Each number is 500 + 25 x the weight over its row's rms, rounded and kept within 0 to 999. Layers, rows and columns count from 0. Numbers have three digits each. The size before them is the row's rms in percent of the matrix's.

# layer 12 attention query, 256x256, rms 0.0457, rows 47-63,111-127,175-191,239-255, columns 128-255
093:472542530518489494499524508510495481459479462519550556528474510492489518532490493484504498538519492472494548507486504493499515515496460485505472498473562505511487469519538500484501538494481503515523462495478522499503495513480455506503463530530469508476520519558487539544522490493523479470532502493495485486491497461497442479513483508503482506529495512542549479441469510510519486489497
106:490521526492503484466496496499523494525477518501512523493514538521486463487491492520499484514489515486530462477447471504506475506527427524513522510475487471517473509537476507482501499472484503507474515508523482495467496470512528464510517511508520485513487485504510508485526490493499474518499467467532563501480478536498501448471482484497536547501442529516476503483489548495446479505471
098:522467540484504482510535526495519498522478494508503488523489437481514511486480551474532490516525527520532517491506478494556455453481533550451512456463494479468497494469467549490492473485441532494500490469490495517524514484504525523504479499538516523505485496438500518468502536542508507475517495501488456546512504506494497467525455506512504548492528502516546522584501460473548508492475
101:465498495524472545578492490536506529499480545513472493515524501514505497456480468502504496475461507520529515475479502492477491487491512503526499549467512485498491498478523480546486455546494495523513485485495522543563481499465545479486506471474520472450483525524460504518486476479536510501533479529486497521543478533530467513488488571489500465510520486507518489493515504470542515495527
107:481488543494510536497466483532500528523481485497501487524484511485503502485494511547512501463482499524494530533487496496468520461510561495510505484495532470484495518486513496562511483480532508544517556507512456527506501490467474486492497470464524515489452507497506467473501497471471484497532471539473509492454465525478514475507529496511450479459515555525519504498505449506519519561502
094:497503510530485447531502522453503490517463491483558458496509464513527532489537524482514457478474541510494505474458518527502465478469509511515508515495539512455479460487484529560511487499480537479513515445503466480493527495494499499556520524556481529490478507481504499475483439477523528509485512466557518480477503536489501482542485494534466510448529519506492475475501486456528489507495
097:492484492500504512548476489480526510492497498529513571511548486560505546482534493492503489493491492484496482472501501506472499466494466528496452495516481514498469512512495506524509517481519521512511546531534529541507492490482505492519520552505461501488463525514471480499490485527456491500493505530435507471466530513525457490555494523476507496486499503494519529471499442470496503516536
106:512541469518476533496502451497493501499462477494478512476476552454513451473482506509474526492466491449502467557477468489501487487544517521545461505455522555480535545530513503505504500503514453505524520571505503534521507499450511494457462492480531481517507501469502468463525549486538512510521490475508523488455465536468520504474506491543500510446522525473459482525493516485502520509486
098:509496500514476486481509493505471503495479533548550477516498516499499444502523524484497464492484514453529432462499466474496482495490523494498513502463482482483511462520466503468452521485555503506498448480508480526531500513493482489490461520500472519487504506556518494551525554507521531536478477477508519489517473499534486484503489478500492538471477467498482520539472490496523496527501
102:502511510527521525512466491530539529534487539491499526510501530480476483484458551482520537504507538433516461490540483468512456469458515477530500497506469499519510489521513503513494495492510460435473524535502534483487494546478483459505515510523500521507508475524529524485520498525492482484472498492482486477480454545501471446495468503510519496502531506490525497502487531502499474496463
096:490474527516484496465560489484514511477448504496476471515493535518502530533458496534481508519480489512487539479439499475518493509469514494476487522496522522473485463486463460477492480511546474491538466507547481506490505536477466525562520492425477492469496502503519503519487508534542487515482515506503517526491500453551448495521474468526499510474524492472519508520484468480522536460523
105:475488516505505550519523514552468508494476547473511572532506446505561543537545522490466492487505471478495516472501537507503455473487503510498544518462491521457462468482500513505501483523545513503502514466484508485535519466478467548510499522489471505476516531562482525494558468491546508504490498492512506503487476425511453560542473483503482503516538499513506494511526463498524464497507
089:585497509512481537486450529493460515521519501510513512467554512518503472508471535482508461521487530488527448507492542483465479480496538493492521552534455486488511521505471508494487499525510518508476483519538498451507531495552498530453538536483407472482509509528512488545484514477486553534473516478494444506532510526469522513521480495524554514473482491450464512489513504520522502547502
099:457527501495468515514509527520498489466487518542486519495464485472475519521515492508520506498469472511521496491461529500487531457527545522456489483473543551532508470523489502545543498445524501512534540493504437520504519492526468494520520522526500520493494482522522488468505465510518527516452509539486535466513508522533507466486501545512468494530537503513522487511540478432482503504472
094:531533485526501550476470509468509524538434503502486485518511528513491473489545477564489525493469500504511451471481488486510513513581456526533486473525464526485514548534463513528483496488529462514537464520509481477478504543506512466494562467482466520496521495490493459506485464472530497519489514496521490519500506535530501481504479521536500529449507480489482483508526522487471482465530
108:498553514503494490493483505515511530551488474499484482498501499504523434476524473476483459475465450481443488550476553519478520500517528487503526491466526509506491512513518506469484501492511486552537476509467459469528518491484490536525476501509510449502488512469465477455517467482561499494567519494535534492524458554474516501484457480534510468485517490483504510527477473478499499494477
090:533527509493479525483485519486444498489504484485532538488486517518504509486516528537497455510463487492538494522498502489533465484518499489455477487513487481482503490541534484483536510487537510533526512532523496544528502517475500506482524473486495503507497516536459495499486529442455518509493456456541511491436507520535515511460503523523518481474500517482534447467533498565496479573488
109:494540535492489483524525490470470508450498501516508512495510477505489483500492491517508512482480492513546476490497515536522497509487516454481510507471532453481467509485518494529476497517485500457504497511489510484536495445466451483486537510520480532474503500553479505534525464536526523512527542520478516507516520478527458510504488525455480490495474465481475470531519526447513476477499
102:476508506512506494518496502531484522486465525517526533483510517503517482437471499491471497543524494518486479517450481493503525487520436507525496527478499520534512487508473516511488488444514519513466500499508548522460526534541532479497537493510531529525474487492506459495506500470492530477503526493504491492475516544489480478510467492482564492514492495510484517504474599569527512502505
104:481490509473472526517490501542497509493548451473510535524536502493502510514487502472573519493520513512508492500489487539471507522522504514489481448508454458519510512479498560510511513494478501517505485455530462514488477452482528519511527496543464527474440539459501489486530506476486499486505491515496462470477486456460495509505489500516469499517504492493496478545536533510556487488506
102:540537521553493542514512472516472498501493504501510476522483472487489533480508526508484551464484477476512483509482540500524506481487537493528511531491521486499497518487523519510500475525453489480460522510464462497495506530479455512484482517483526510475514458515457527519503494461525486512523513509494473521514494551506495515490484555488473495490529496529500472526549495461533546499505
107:493493491523474515514523491524505482500539512510503476494458481484522521493503503534533519445520548518488511482498524501512520488484544486464513483508493511486452539461551495540503475490496496501516538486479453485542502477489514503486460494499524508487482494503512493511498539490505495527551535499512498477500456508504470511514451512479493525503534520514462508518517440440508522488497
111:498484545512512454539526500429503477473444439561508492517485484483522501497525492495513507531503480543566505489457480524546534482466498499515477497515557486482469490468478507498506473523458534469516470458467494496489530461485504516515507504537459518497453509518495507501492476492493477516526518514518566438518493517512497540546498511477483502501492518477506475532525505464550514472514
098:444461474498470528520490496497449520443546492495475508527480484523541573482505490524505528472500443527530534528520513520495488498478541469473466530538547513482499486487473504520504543485478519470497505474539511482514464482496468527543504525513520457496449492495496515490531485527514508496519490509449485519500490454533459458520519553460489463510499501513526477484567519501523453519504
109:511523481508489534480486513469537520499550529468464495513525500466497452480477463481481514496496543470507497550487518505476508502536494490549523479488468538516474520508464497480491495503510488508534478502491483483494495529448500536512471507496531443525501530480514473474529514500569525523479480520518480533478495517501508500459497445549543541430478489517470505514484522498465521534508
104:478464512467507482501484511459478481506499543515542449451508489515489497511500494481490524528493509528499490531462489514518521502511468508543459499505529503489514505488459475531499498500515504514482488528507506488500505550515469462508555461482517517486496505538509503555449518468498502503477521533481508512511521530515548551511496454515497490492434466487476535526460556477479502486534
092:481536472511545549471444472513557526537502516480469515466502498489515468431501549515485505485486496487494473477518477532464547489494448503529487477491487502490520493508496482513514499477537521498493481469517522488486472532529467472511498515507458516475506484477532466519478484504493462530489514498535506489455493530565478433491487523510537506544512484449496482515500503498512509478459
098:477443490475514492516505485502504523511455506514518458534475583470494501513472482507503524514491479545486520498485522492496488493497504494473482514494531500530519480525514486492539449513559490492517489483509521517486494571510486499508508527478494513538508510553516528461524461477508523535454497479490524527497471510522486476499481501542470509486490485462581475499524479510527527496452
103:448503509481492485525471523486502477503496479511559557521435480464518520527518490489485511493484487520551522513468469493529502541490524478465500528494548463468490469517531469500506500489470480520469497511494523508534483439455459516503518516546490528478508543533513529490511486492544482452544511520491521484475492502538491509513493512511502483541474520500513494526463553497528511482510
112:520541504474506517479465505509523485546494499486529545518508518502477471488480511488505511504483451474456483539542491480490487518545452485546500512509478491495544459492478497473491520488466521541492488506506530465498482502465522440467506526455536485525507531524496481490510509498509482485511512531519461505508542530500471511476541486489487492477481504467455501481470531515474480508517
108:458516509486464519515501469522506511453486483508495492509471476486509525487544493558487520496464484519512492483467510526527538520490538510480489483439516477525511521525516460518509486523491499484505483511473483510516479465497453544516495522545481482451479482496484508514496482548511505517494515507518539470500482477529491508509460533473460497531522494502533438485544488435499558482430
109:486501505506478488498468526537498497518442526495499511503504493513506509514502530523486531497473547538536506511456446491525514475485520526506446469485490533497523503505506511501497502507490456473530489502525471495471532540500536502504514493463426501492507485496480470534481483510522491531470487510521499493462510505463537455544439501508476500471494503475542484480531531532515458494495
099:504515499501515512496536480534484494527512496479503492474498503469509505503456504510436469485476492461465469508478511491487535490524517512488508506474509500529507527533542488481518478526489525529497483530436538499546462497475465477513482518456536454498513501515500528487544529525530462497478493457497546464480517513534509509494457475512508468501510539555507462484484495474521494502424
112:498512489458486501460465503487501506508496467536518493537494515539534490503472522575495474475518447490446522495498489487470502503520462463472468525530496540479446471505490532491529489442502494467545481514528457472495496530478532517524485466498527497516504516523470473493538497509485543515526466531523509497509479514447506511487477468510505476537477563486489513522456503516470486503548
111:486513524492546453474511505501513541488469516485547521523509514499499526519469550514511495507506539520501506472531494538490500495496450455476490508514502492492484478514531523523485462508504512466545477502479503497552490521478447483472497517479473514455472485563467502509520501490515473498511514507447489482487463460540430503517513535452499488511513492495501507504553476482513510494447
104:505509535507507541491494503531514479460489462506540503488511503488490442461498509486504452481487539471546476500449489514476465514524468467532496524516494505517502482511474517542496486477489490485468505488516485522473493527451509519497550497460518481506502489475460485508499475458533528508559469505497538503509461577479497491501477487467535505487469525516511489515507559509471500501507
104:515443500492492510492546488519525446498519460484538529496540483514519500479507515501553490486526521557503515486489501476492490513486527523506512475470442442495504500482471537474506492453494513503480526440516489500459482504501496534503483515522515541511466532457507512524477501487496522484496521494465486527484562483509527526472500482512530518479489491472487488545534512544533507484542
112:484495523537513518482531507561522487493503566483496503497540513514499535511504495436540494491503506514498515505463504547502522499472475498481496520477509486525514553488474497485524432502490479523473462514489500537553515488474491498505467517478514493458474508499470530516499448519528497507511457518460503494514485527533455510506487539490444507522509506548464521518554498555525539508505
109:492516514499496575491488495514519463490524537481479508479485523490509466497512503482533509501488523490527529511481487508524498475542539524513541498464437487503480516483546475530495485482550534520504519506518466547537501511473496488488495476490552485495482493498518479484498515494499493511499474515471490517511515523508513536494468522491508547447490512545470526530464498443532515513458
116:509479524504520493547508490433484495494441469503506496515504522495518487507549511522483493495475516501538495537465467528562505544516497508529487498516520526517458468475511542497468543518466484479496487481492517440471516485499533521514536486513484499513477471456466487486506448472500509506488532514559512494479496526486535483505500485511518509501482502516492437457462508470536508491486
103:497519506541514519492489531474499504497503510521502537498522465514484529477503506483540481488526516524530522515497459529467505490545490495518478503515495496440499487484493514519502505495498491483494528530522520503469478435500533500498528513507505513478494488495471448503513452561526512530524525570454478522493452501554470454538507504431491520506488486520507551490519482511517490518511
121:486522489506469524500501497505503521470492502529455472480469515470501432455454491526514539459495522498496498550449490490517513485527543507502483463484525538541505538506515504527515479491503467491486522545480462519516512536463478505490466502495517468520524503476497501460513517473563494542519429496545554486485477529477529492475486472539504493477547529508514506527509490521509523477476
109:482508486524479527539500459496501486507464435514516482498470508480492506480498493527483510464504513470473505474471479464457479492483517521526487501482494495490526468490506491498490497468528547487508456532493495514517515502493502485501454522508508516499524471510476448488467485467498530535535455501470492514488517547500517480484483465514484516467498535516496472523511505443498466526469
104:538487490481548508467488497509580513540476514495514503494497513509511484524497510490449474532498509459517481506488515478498496507473511484483478504487478498527504491534472467485486481479529479501461530513492532529473518539510533486475515514466510508522471482500554510475515539513508537500501516497513497497484466505474448464509475513498497501502538486490497520512479560537444489463539
118:505462544509532510469532506483522508489461482510502520479538496485503520520490512485468489517517503529515513445443496540473528488479522496474488506479534493511494490484470475524520478504563508517515481497534521513495549564527475502523523524473491539504522512526479537491504504502511474510511500452515493512498485484515493490545471544567514477478510486453540514521528522501482506496459
102:480499503489515519518494524530524460507472503484496487506500505513520535502523523486519476504453481486524530439501513516525480541459509514496503528467457513473468505540509441470493469474547494527509512546499560554511502478521503532552484513486504488522547496524501504529504481474536502475526502476513494499455522489494482512506487555536498526508520498505499479477504518527487465498521
102:569515492506472501498483529526498480523505507554520506484542524509477519550478531512519479503442466487467489518509512455503474490483488483503507514501500450534549464489532503495485548515484477516475504566519493518470533510513537493521530555496477443513497513471529513507480525482511544472486522449486505502467508493514512500498507517504523503466499541495497478466481454483449473528525
100:454483513498473546487534492509471464468502513507538501512475479453494513515533476501534506486465502531516501512467515517500544506538540501498480506447543523489460511499488502522489490418493480535496528483481521517489499496522476526489513484563505482489480484530469444482519487554529496499479525536516519475477490508507508500506483511481490521490513521498506501484526478492489504470537
119:509479548543476483491520538472519476509424504522518488464485508503497472491550500530521502504490529511539469513447490526497506506535485478545460491502509516514484466485481516520483498509516504493526487483512482477479505528475481489502532511474457523484488504470481467480484475456525498575482513547516496505505499521497520489523463493538488508436516484515504518525536517528535488496530
106:499517513497486515509506482513460472532498488536450490486519471462495466482515477468497472496451462481479471536505479481487546465542548502520495545472490518541513501515532488507506496532482492546569510540485493516511491497482485487485490470516513465521489504553480528484521500517554485535516525517541519482545491533503498493530467473516483465526494504526524505521469499464530513467484
103:530541524513484462487524541487491528477480467500530506441513538549497492501489495504519480485502482501511518519473485523484448500445449511520517494510484533513469496507506481505499453476525506480513460462515454496551524491514458500504561477478493500498523512479503476490475518503497530499475468490515508498470523523510499521483484467558522485522477474502527552508484533534517469521490
107:454526513502510537503544493546475467478541520484525491510516507487497557509454514505513522522513475496481533523499474529511518500470491477475489479471459472478469450506522510481486486515541510484511448508453525518480475485503502522477455493510507523446438515556496465511535472466535475458529520505499516488501484482500476477540505527477461515509519503511480456495520485461524464492501
098:510488511501475438486555542516484517496472545534499493499498479471504474500519473507476489508478483508532473495449527512483476514512486486520491524485498502495492452512459506469470479489477487520478542516499515453467477509503503499497477498468494479489520444480532510454506525499489512513553494500518530541512451520485505477511556484478511476538467479498505537515489585529460521490483
097:525503484517490498472519504498519504521522506477573477528517485515527526474521488497555512496516538538502483465545494537488542543517457540497467465456481477464480518493513492464506460507500490503475481494476488495533470513479539520505534474526484442468494512519467488543500532494468505487520509517479502488483499484498505500508460492490515506525522490474512497522521484518547500479535
098:467514523482513505501513486529530511483502529509454503511497475517502514506473473490505497470551517501485470539467486495504475495477530511476493483446472453496496553462509499528517491515498489497489478512459484506512486482450476482504492531504492507468457487520460525508504479503559455515478487522499516499529496520516483518426501474484480507515516509533525489521541505508533520519537
106:482538541509483575457546484555506520499546496492477519535461491522497542469481519523501528471509518517478513496516492494502455539490533484464508453486482465502475528471528489490464516468510504523517519497487500503526494448505503532480494494485526519456467500533498498477514498523503500454527487472477531521492512520485497534471477525489484514502495508522487458462545483446507495495489
094:496533522488483469489460488496523497484479498503479470509503501529497535494491517490527507496500487538498498491456477515469525486522555476477485522487554478470491481518523501481567473499480524491490454512507488498512463478468493476505486490550505510493482488478460470490500439479534533498494535535484500507514484512560491508515443492561500505460509530500520491514514516473563513494472
095:488479507476521539482535502510496506538479486499575494493525514506474517479477544494490494460495529481506512462462531473508495539522455535529501475515489485465487479534526493556531468494483546469517525509541492511548474456479528464482491503478485539479429533501537485518478523486501442462495503473460560488553514513489458496521506521480483505549483443520498483489529484501550526474545
095:497493474532504482495554487432503539470528478476563498475515521507482514490530485503492507521501486522485486480473465509484495547509520497481452516492475504465499493494468511477517488490470460475489522517502486489515503480528516565502531502532479500507517519518516527496496572493496503465485484485506500485475416486493511508477480509472498458464536481451483490530491518578496503489555
106:529500508505505466533486546484499484504515527527521499488496466473508508493528481479488516503437518472530513505492494488515471499530485495502554502499459515500541475481507526536508514522513504541482552514481503500532514507506506509485501495503455497459529491477462509495464468496504536511489518542553525477511454530540502497527524494514507493466445516494508502462462549459473468495470
107:489510467539543522511474518508519488498525485503461505471538505511485510450507521464497493494499547481516487474453510525489475487486493505498510471483493482492534455495498519502492465496549477484476501503545495501501552521473497497450539516529495533504518500508551525496500504511465506538477503520503495486465519515457582482516463485493540484482577525529529493510536514513520523514475
110:443512520471520514503486530492475505464466512498449513476476466495543516522491513505464525502497464504466477492479507520494524562477519510541497476519517491513520463516526465477526501466520484514511489475520506453504482506522452554543476507495510523480522507473519530472503462497527491467515468474473518501487465473532473501498511498475534501541439502497544493493513486473479524495454
092:521523501520502441519485529504461456520505519503481501536497513432506544482420536503509492475492499479529517490498487448526447488518509491474523542493517499496492518517502476519530524493559508472439503520468511478543560498508483502474509479521482492505463492510488485502542439486525519469477518497526497557506493533491514496512517459512481517523476489482552505483510522496494474483483
104:542520536529502531530510521518470492513533519507449537473473500495513496461490486490526491460485508516519495514504524481548469472517489477499521506504495546525518485511493515475473552540458477491491496520472481501489520515534495556484509491523460473531497490521502507525480549485478497508487506481480494478479482485518526456471519491505545487472532466456480518483503502504447484530558
095:429500497516483489461497517533520477505481483477509483489501481530520546488496490507495509471513464506526495501475509521519512515514510545437470487460495532459441519514505472533535503477498477466508492478514495483519502526465497553497501481545529508501474502470512506523544449540497492474507531498509541480528511494499484526453448503489474495517501513554514448536524455509532530448487
105:484477514502495459504556490479544528520455493517512500469502517502523505479519500507507472514509521524513460518442503519477535533520500498489440514470490490515501512493461469546528493483497489487499494481528475500486527471499516528512550495521468505478512518505494456465490474511534518520495519514518496506491508497445485556531486532500486506499504473481519501542492520469509508475528
109:489497521526500492502534488519451525479527508493494434513491519501510518527496502506469480487556511525492546505488536494542505464506539561482532475498493483490495563504530505506476512558537523461504481519483504521543476513489535502501457507493522506494481544441528518533517506489479463472489535460502527509507509524520542525462541475524492511515506486518489472489537512479522497493451
106:531485523525501513509470485503551492472476471505541510481491523545515493509570479516505511531516495512515508563506501506467476529484502479502476509495449503487495544535455493499503518518502480500504518540484512480518481478465521495512547471468496481505497505540472487506500498515509501496503491550489539472463455503449507519509447484498517479499497497450558521514525495536525511461538
# layer 12 attention key, 64x256, rms 0.0392, rows 47-63, columns 128-255
110:548563495538474500514496510518548467499457538507496490459482512498551488435499491501473477533498550511526465510467474507491463522478498516526476523475531458490489508499466547520492479505453487513451476520435496490521485533487481525481471527541517478500499514478494506521467494539499498472523493539497553481512511502531516492519504498478515526477494504486472493516509528515492495501499
109:515507464535480527479491513502523485472522456471520509486516502523500493475480527479528502525507522543497507479509536506504488490531506518525468490488522540458545508490481551481538492506509491544516527481558550512452510496498547472474517508482517561487478488545501511523482559535502510478490506474435443540468521458515515530475491518492477458486511507493472507529501509488509521481500
105:513485504512516515498495512521466505491521519533521517507498490537535500525516481518473492498466500471514446515514515492502519504523498510463491474484459496501468470548523548531478509525497499487499498497515505478523486490457501539500498523517496494426475502485509487535520490540530522524497475490485485494518502482478492470487511495434524480514504498516487497471542521523511462512530
112:492496505530511511485503544538503508462501485495476501459500501557525490485533498503505535534514495518474482546475498550535524527480497544486489512456492487500480521499523481469496497453493494500536473496472492515476515446479473491549476514524480443516514495488474547502537526505485501493514515466551535488501488537503504533518487459493519507516554511521474501492494495514534549499466
112:514514511479495519479509523553539528508507495509488495495457502508516474452500481520461504481500489544540462531510498476504507530486494499544507528461490523482480485499535463498492488460509492487482489524475448516529518468492463523484457450550493419492529514479492506460505502509524505494521519477503518499453531493453504507453480520485547485491525504520471534465481522498521515502481
114:492470554499505462472519526468504503522489493493505549472497535476497495494494522516498491516514484512549478533492488513517513497483513519490482470473475462483538523512541528516501546502494428482530477516538536481498495511501485510447541516499502489544516476525514475460525487513529530474500511483510549542506472494485497486519510488533462503486509488520517503535518475533506455521509
104:489521509478520440533493534530521536504476499521465490463489510494497488505504511499479436503502472474494484459514520522493465488473567465491498502474478496521515510522483493524519518451460500478497486484498494474535493520507502531481460474481497468462467511503463551476550527519480524450492428484493541434512510518518496459522487459517506473504503524514508536525499508476486460470501
111:521493493493481532499503502479540532492496471428489517581531495505515475529504455494518507480475467535479483500522510504506519492532533480492511463489514503489453481481486480465490477467530490470531505511530498520530497535447493465479531501497542528495512507505446533538489544464500502535497513512524502521490500456503512529510473488514483502483496500533522473503486519475484503508492
107:459531451461489511518488482476527504477491522467501490498502471495459463511477509527552511486509515536503482542510524511546524485487491451511482464505505504437531491528465516532514494464500514487521501514550512509523473464477507540482549447520539565493474515516526464522474525484469505503490492507486511495500524486557485504529547465498458484460503511525476530492523519483491528494490
108:489496430472533516473558502500530499482527513484511544490535504522475458492531527484506513493485533469447496469528468543517562484509473501496495499462482489450540504512506523523476519530571478512497526484521538510526503504514525511530530525474530494505493539515476502502472506516520496515500473487553500470491484484492518484466484478444485474493474498532516544525492493490506556528489
108:562523499477477508533565499508502531515524446465538525474506561528511548506435530492513479482489495492486490517541530508509484472468506499512482430529532478473529504481512539453521489491493506513513486508534519560501503540476491491506473535487480532501484505507470486525540516521488527489482524476517495514449507525538523465522502451532495473464518494479478478461505459489483538498464
104:525527501505502503497501549510491482517494476468543457455489487528494554463480519514522520477483518472493540477536504492469488496467476470506477503458502438479540517468532490492499507492490517508494501494465492497473510583528516464493504448492510471493468493520485500507492528500535540487488491519491519473505504548498485519508506468445517563458494533499475477538521513497500523502492
105:487481483468506444505495517460514503528508523520551508509544486483482486494474509467506448476459527529502484498517500509471498514515519500432486512483527510500483541498481474489525448522493513512534482461538505478514487447475495512513495505533506495532480478525485533469483490516503468482524481470492530467502491502521464488495497505470484493480446535471465488507457492514438491503533
105:481468513500521475490525485530564534483491527477476528499526539494473458480498492505481486539513543485526515509523530506528487477487503547528551501493510513533490547544487472492500555468485466496522481495471522496512517476502483541493463539505497465494522501449491499488490505501494488453493529467488546487479511474500499507542494478516472531491510473551491494511487506535567489506452
119:507488518461489452483523486500512521463522491467507524504504479522473468499488514498516526521512486475534500531485441516539522495493554519487524487490473517462524531500540500543504496508526449469540475479530504512497519499506487501470542521522510497512520453521499465464479526527465484563487438508513472523506453476465536510529468466542505501483544494504516520496506485512542481480510
113:513476535492503491464573494501502516523500487467489544531531502521509481522512459539485534506493489483479522508467498507539531487479467508505506489491525482470495473538517486469504543476493492500491451485444496476497506450454478515486509520505487484492514503486463502513486512487500497484507510482516522542494545508474439529495484492502527512525508502545467482551469506501519511520448
101:508478489513451483472530541444512516503519557493483510489524507475498460532518508494509499541538486488448523519535484555432475501486473502508492521556521487472528503502510543508494482499527515514491517466495466487446507482531539516468494474541540519523459485452463492477478519522508514502510479510489493506513514490497489552557508487503506501478550540482451503506527517512535454479502
# layer 12 attention value, 64x256, rms 0.0486, rows 0-4, columns 128-255
097:512497476504501530457518477533457577499499502506514508511472523489462499459498510534474461461474504475503484500458545498483506468493540510497471486531486518525495529497489510520524508526461505513508466461519490525538508493490497462505535504463467504485525447504480459478499490499492536496495475465514493448474503493457503430486503489504562485517480524504512512509550500510477489509511
108:491515494481488501489511525489494527523462475514496484511476499494497501492568552530468458507491530499485524542546516481513481491507539485485489536478526493485530500465522490485481499485522517490498537504445516507533508489526485505490503508538481493513527488457522502482519528485511479515505510467476479498476541537523461527474451479504494521568453465460543478460491484491530504518492
102:500479489521489482488526541484456565473516451510488518531506498446459499509470476528472484491533455522481522515518503517498484495509519499465533489496475503525534488494473505518501458436501526489553495519542473515498506494496526459533503527507483513471481490529460487499483487512530459504453507507521462475511510511487489488491518495549520513497473509467513471514524429502535505460470
104:524501552537479528498523526505503521470521512488527507481502530492492476478481481495483492497508517532488499501462481520478489490512484487534503491499476507494487571459536477502493468491524518512509550494551498486470497517484528501502500459509478527495500492434534475516515477485473477509486520481498508521592527492484483512490529530520479495506504470501491509472458467504508422543498
105:507480493489476474535513526480501527516523513475477513510551473504480484492510517499495489459449493456525527470463479506514513540466462493506497482443488514480487484471485489483493450504495492449514532560503471521468514547453513535483473507493487497522429534517468496507509509474516485518480524521449528498507446493490476548505475502478482537502481505528486504448512584517510491514484
# layer 12 attention output (transposed), 256x256, rms 0.0426, rows 0-4,64-68,128-132,192-195, columns 128-255
095:493530505491509501452511497512469524464491483545518536504467499522456498494499495506488483516530502473497509497509499495480496456477533534499505476492519532511524540504469489493527519480497483478513440468520510507506522480538495484509502494489479518503479473514505491527538489482502526510479480508495473443426444441469499483478514494482535448500498505497471519512522515488504511519456
106:522484531514483476483467479484520515489488470524518502480466495480525472491527551518468475482518523493469499523490535511480506481466484498508514530522500494513478503503504495475530481515538532491466497514449545484504543512524537510491525514535466495475542464518501474494523505441547509484486497458528515483493550499528470518503513497529477487549531504505520488494514455481561508506483
097:510488473522509516511537528546486526470533455521481508550472556494479514498455464496515489519568465490464531547490504508509537486524507503482506501486503511513497462490472515501532480443493489487527455487502496500455501535516512500517490508526486508467507491524487470470492554521510487519480510468518480448488506486489503489465526446462514515520491493508497489500496468467505516461481
099:520525499514510522521507488528479514514469473512511493487485553478510492515522500517496505521508545479465497483492476519458509496507483524538539489496503502522513523478517505517511477496520497492484495520514500498497488517528530513508531435499470493469492483488498524534513489501463493496481486469526515455531536502494491549460520485512474459548477498481479498501480436490500513506555
103:584527456469516535503472498507511522514504509478485511543518509502529469507490519462489507530487471490514513481523513505493539496511474488467475472488472489507503475519459549495503453517527498487493532543518470566499485535437516503506485478488519459513473557502498462510473487484461508488471509524447510457526462462483483493473473510480507537509472504484523526492476566514520516532519
099:513518501500502512448519482537481530472494501516535530491470512492459478496514495484505482513510519463501501484519519496481499445469539544475499451494500516542508515529478507508522521497487496489514446476514494504510541489504466462504502516490444497507484450523470492535532504513486517522483461496527498423447431481482495480501499474476539465512523509522498486525511499478486499524458
108:514493533513466503473513494498536506469449468523508527484453501498518474501533555539449510469505517501480499529507534499511492494474488518500517522495477478489496513476516481479520490500533523493464522515448519487515516458519507496475540535529455467489560500505507487483509521447527520490503540452496496506493549500511453523490490499526497472538507496492516487499536427487570491491496
105:510490472533480511507486548559488497456493424505455523528522546468456506514457490520490480511533480491475494563508501515498509488523513475483513488495478526554517451458493543492524461442511531486529472502495477524462497529513519488510469530529469545469484482509482483473476549513515491525477494468505478462505491510483470492456539444486488524497504504505494473507511471439515487496500
109:539516515529504524511515512526488506476467456483478474452497524460484471520545503499488487534517571482466452460475491522460509502508505497513528514515494509491497509465550528511496443476514525484473518526516453510482475482526521515474512456483478491471475468469521515524502507486490529521498502474497508451523531514494482554487537504512466438515501528491471509510476435487501485522527
119:556503438496510528489501532508512522481504496474489537536522501511510482534508513479495503514501476504517535476507505497497523525496484491480502465459471497484515440493467512461464446507498499463521553542501438537497511560459501496496500495501518506494462548494530484520462497504479493488486529507452522467525481487486470509449479504449505506503488524521502545490498557514474526509490
104:550515505517522474439533465538477556493483503485482520493469542500497476488509495484479482535482499454478511497516503484495484487501530536457469463485497512544531526521475516527496524497480464509477444493513505540469511472495473435527518501476488495499492468496497493521496504487488497492511463507491499455423474483484473454487516480504562460532497508482475506511502514482475522501491
107:496460520490473485478475472475524525505456486517529503484467517488523514494534517534441459469514527498474488507481532496486485465474504477496513538526500481517461529471496491472525521545522523495493505516453520501495530493500509512502497500515484504506579491520497478485530493465534491512471511481506519525495541504545487545500462491514482496527525515511535450488550475491542514474500
109:501487491557489513505497523546470547477503459490501500520520539508473497483428473496487473514498480500470528548496479519505496485518527453495547509454481511566517486531474516509527456454485544479520448508514501528510502513486506448483499514507469552466494495492501486482467541544509517529499484479526465472497500536493465478483493471494484517505481495465506485541530457462525486498477
102:497521529522527503527528524507481517518506476494492473482519541516478491489490500522511463533507563485473481465476481552471491515495477485529518486495485511518524530479512494513501472465534484508486501526516492488504472498494503480492508472502486505474476479459547504565513471481473523521495513458502487503532536518504470521461514518514457441558512500476497532504471456512490501506505
113:534526464500514536504492503476492539509514482505469498524537504474507470514481527496492480492505514522547531433517487488536527504495490506503469454486518477499516486483448515497491452520501488462491526537477452531498521563492496545486516499470539499494470534510500474536496500487448484490497546474444520466515444487509443514481482510492500522513513521524507518485507537502510490528489
087:505520468491507516475527484497502496440525507523491532512482488510503496534510476516476491490518493486453517511505508489534512477468527528537513471498498505526489506507474523485502508482512518503499453503505518504494522490518453509467495524528470511514477429485446484508533514491508519516485483508492480445464444475497513514514480516449524487521539531506515496485521475488538498506493
088:521480532523526500475500475509519502508454471515543511493439541498512498504521548525513504519514547510496533498507516470519496473430462512526490470509464465497491498482513507477505490519523472535450491503481524461527511476534499495468498516515485497434542476487465486556520527481527499464471510467516489499500498500482440515494524494553512482515495487514513483521514445479547502534480
097:467468475507506464513520542535467511484516451486513503549500545456464533523478482522495476499546529504487496534526485504485470494504510470486505489514476530495529493498443528475524491465503474475561467496481540513466544532525531520508494549514484542551490536493519498441509499502510497524492491465446449489484528470488487479460509447462514488496502510484520469474513480448485530489467
083:474505464444496515545472503515480512531450499498493446499523506510464502529510497505502467488488535498478493497502507479497514486443501517537553533538500524531508493487539489488489502495524479477500495533511469519480520469544492480523531452527444510500473474493500504504512500483457499501481543515512484481464496534447525493478509481524469483463478493507522535510479409508515509501484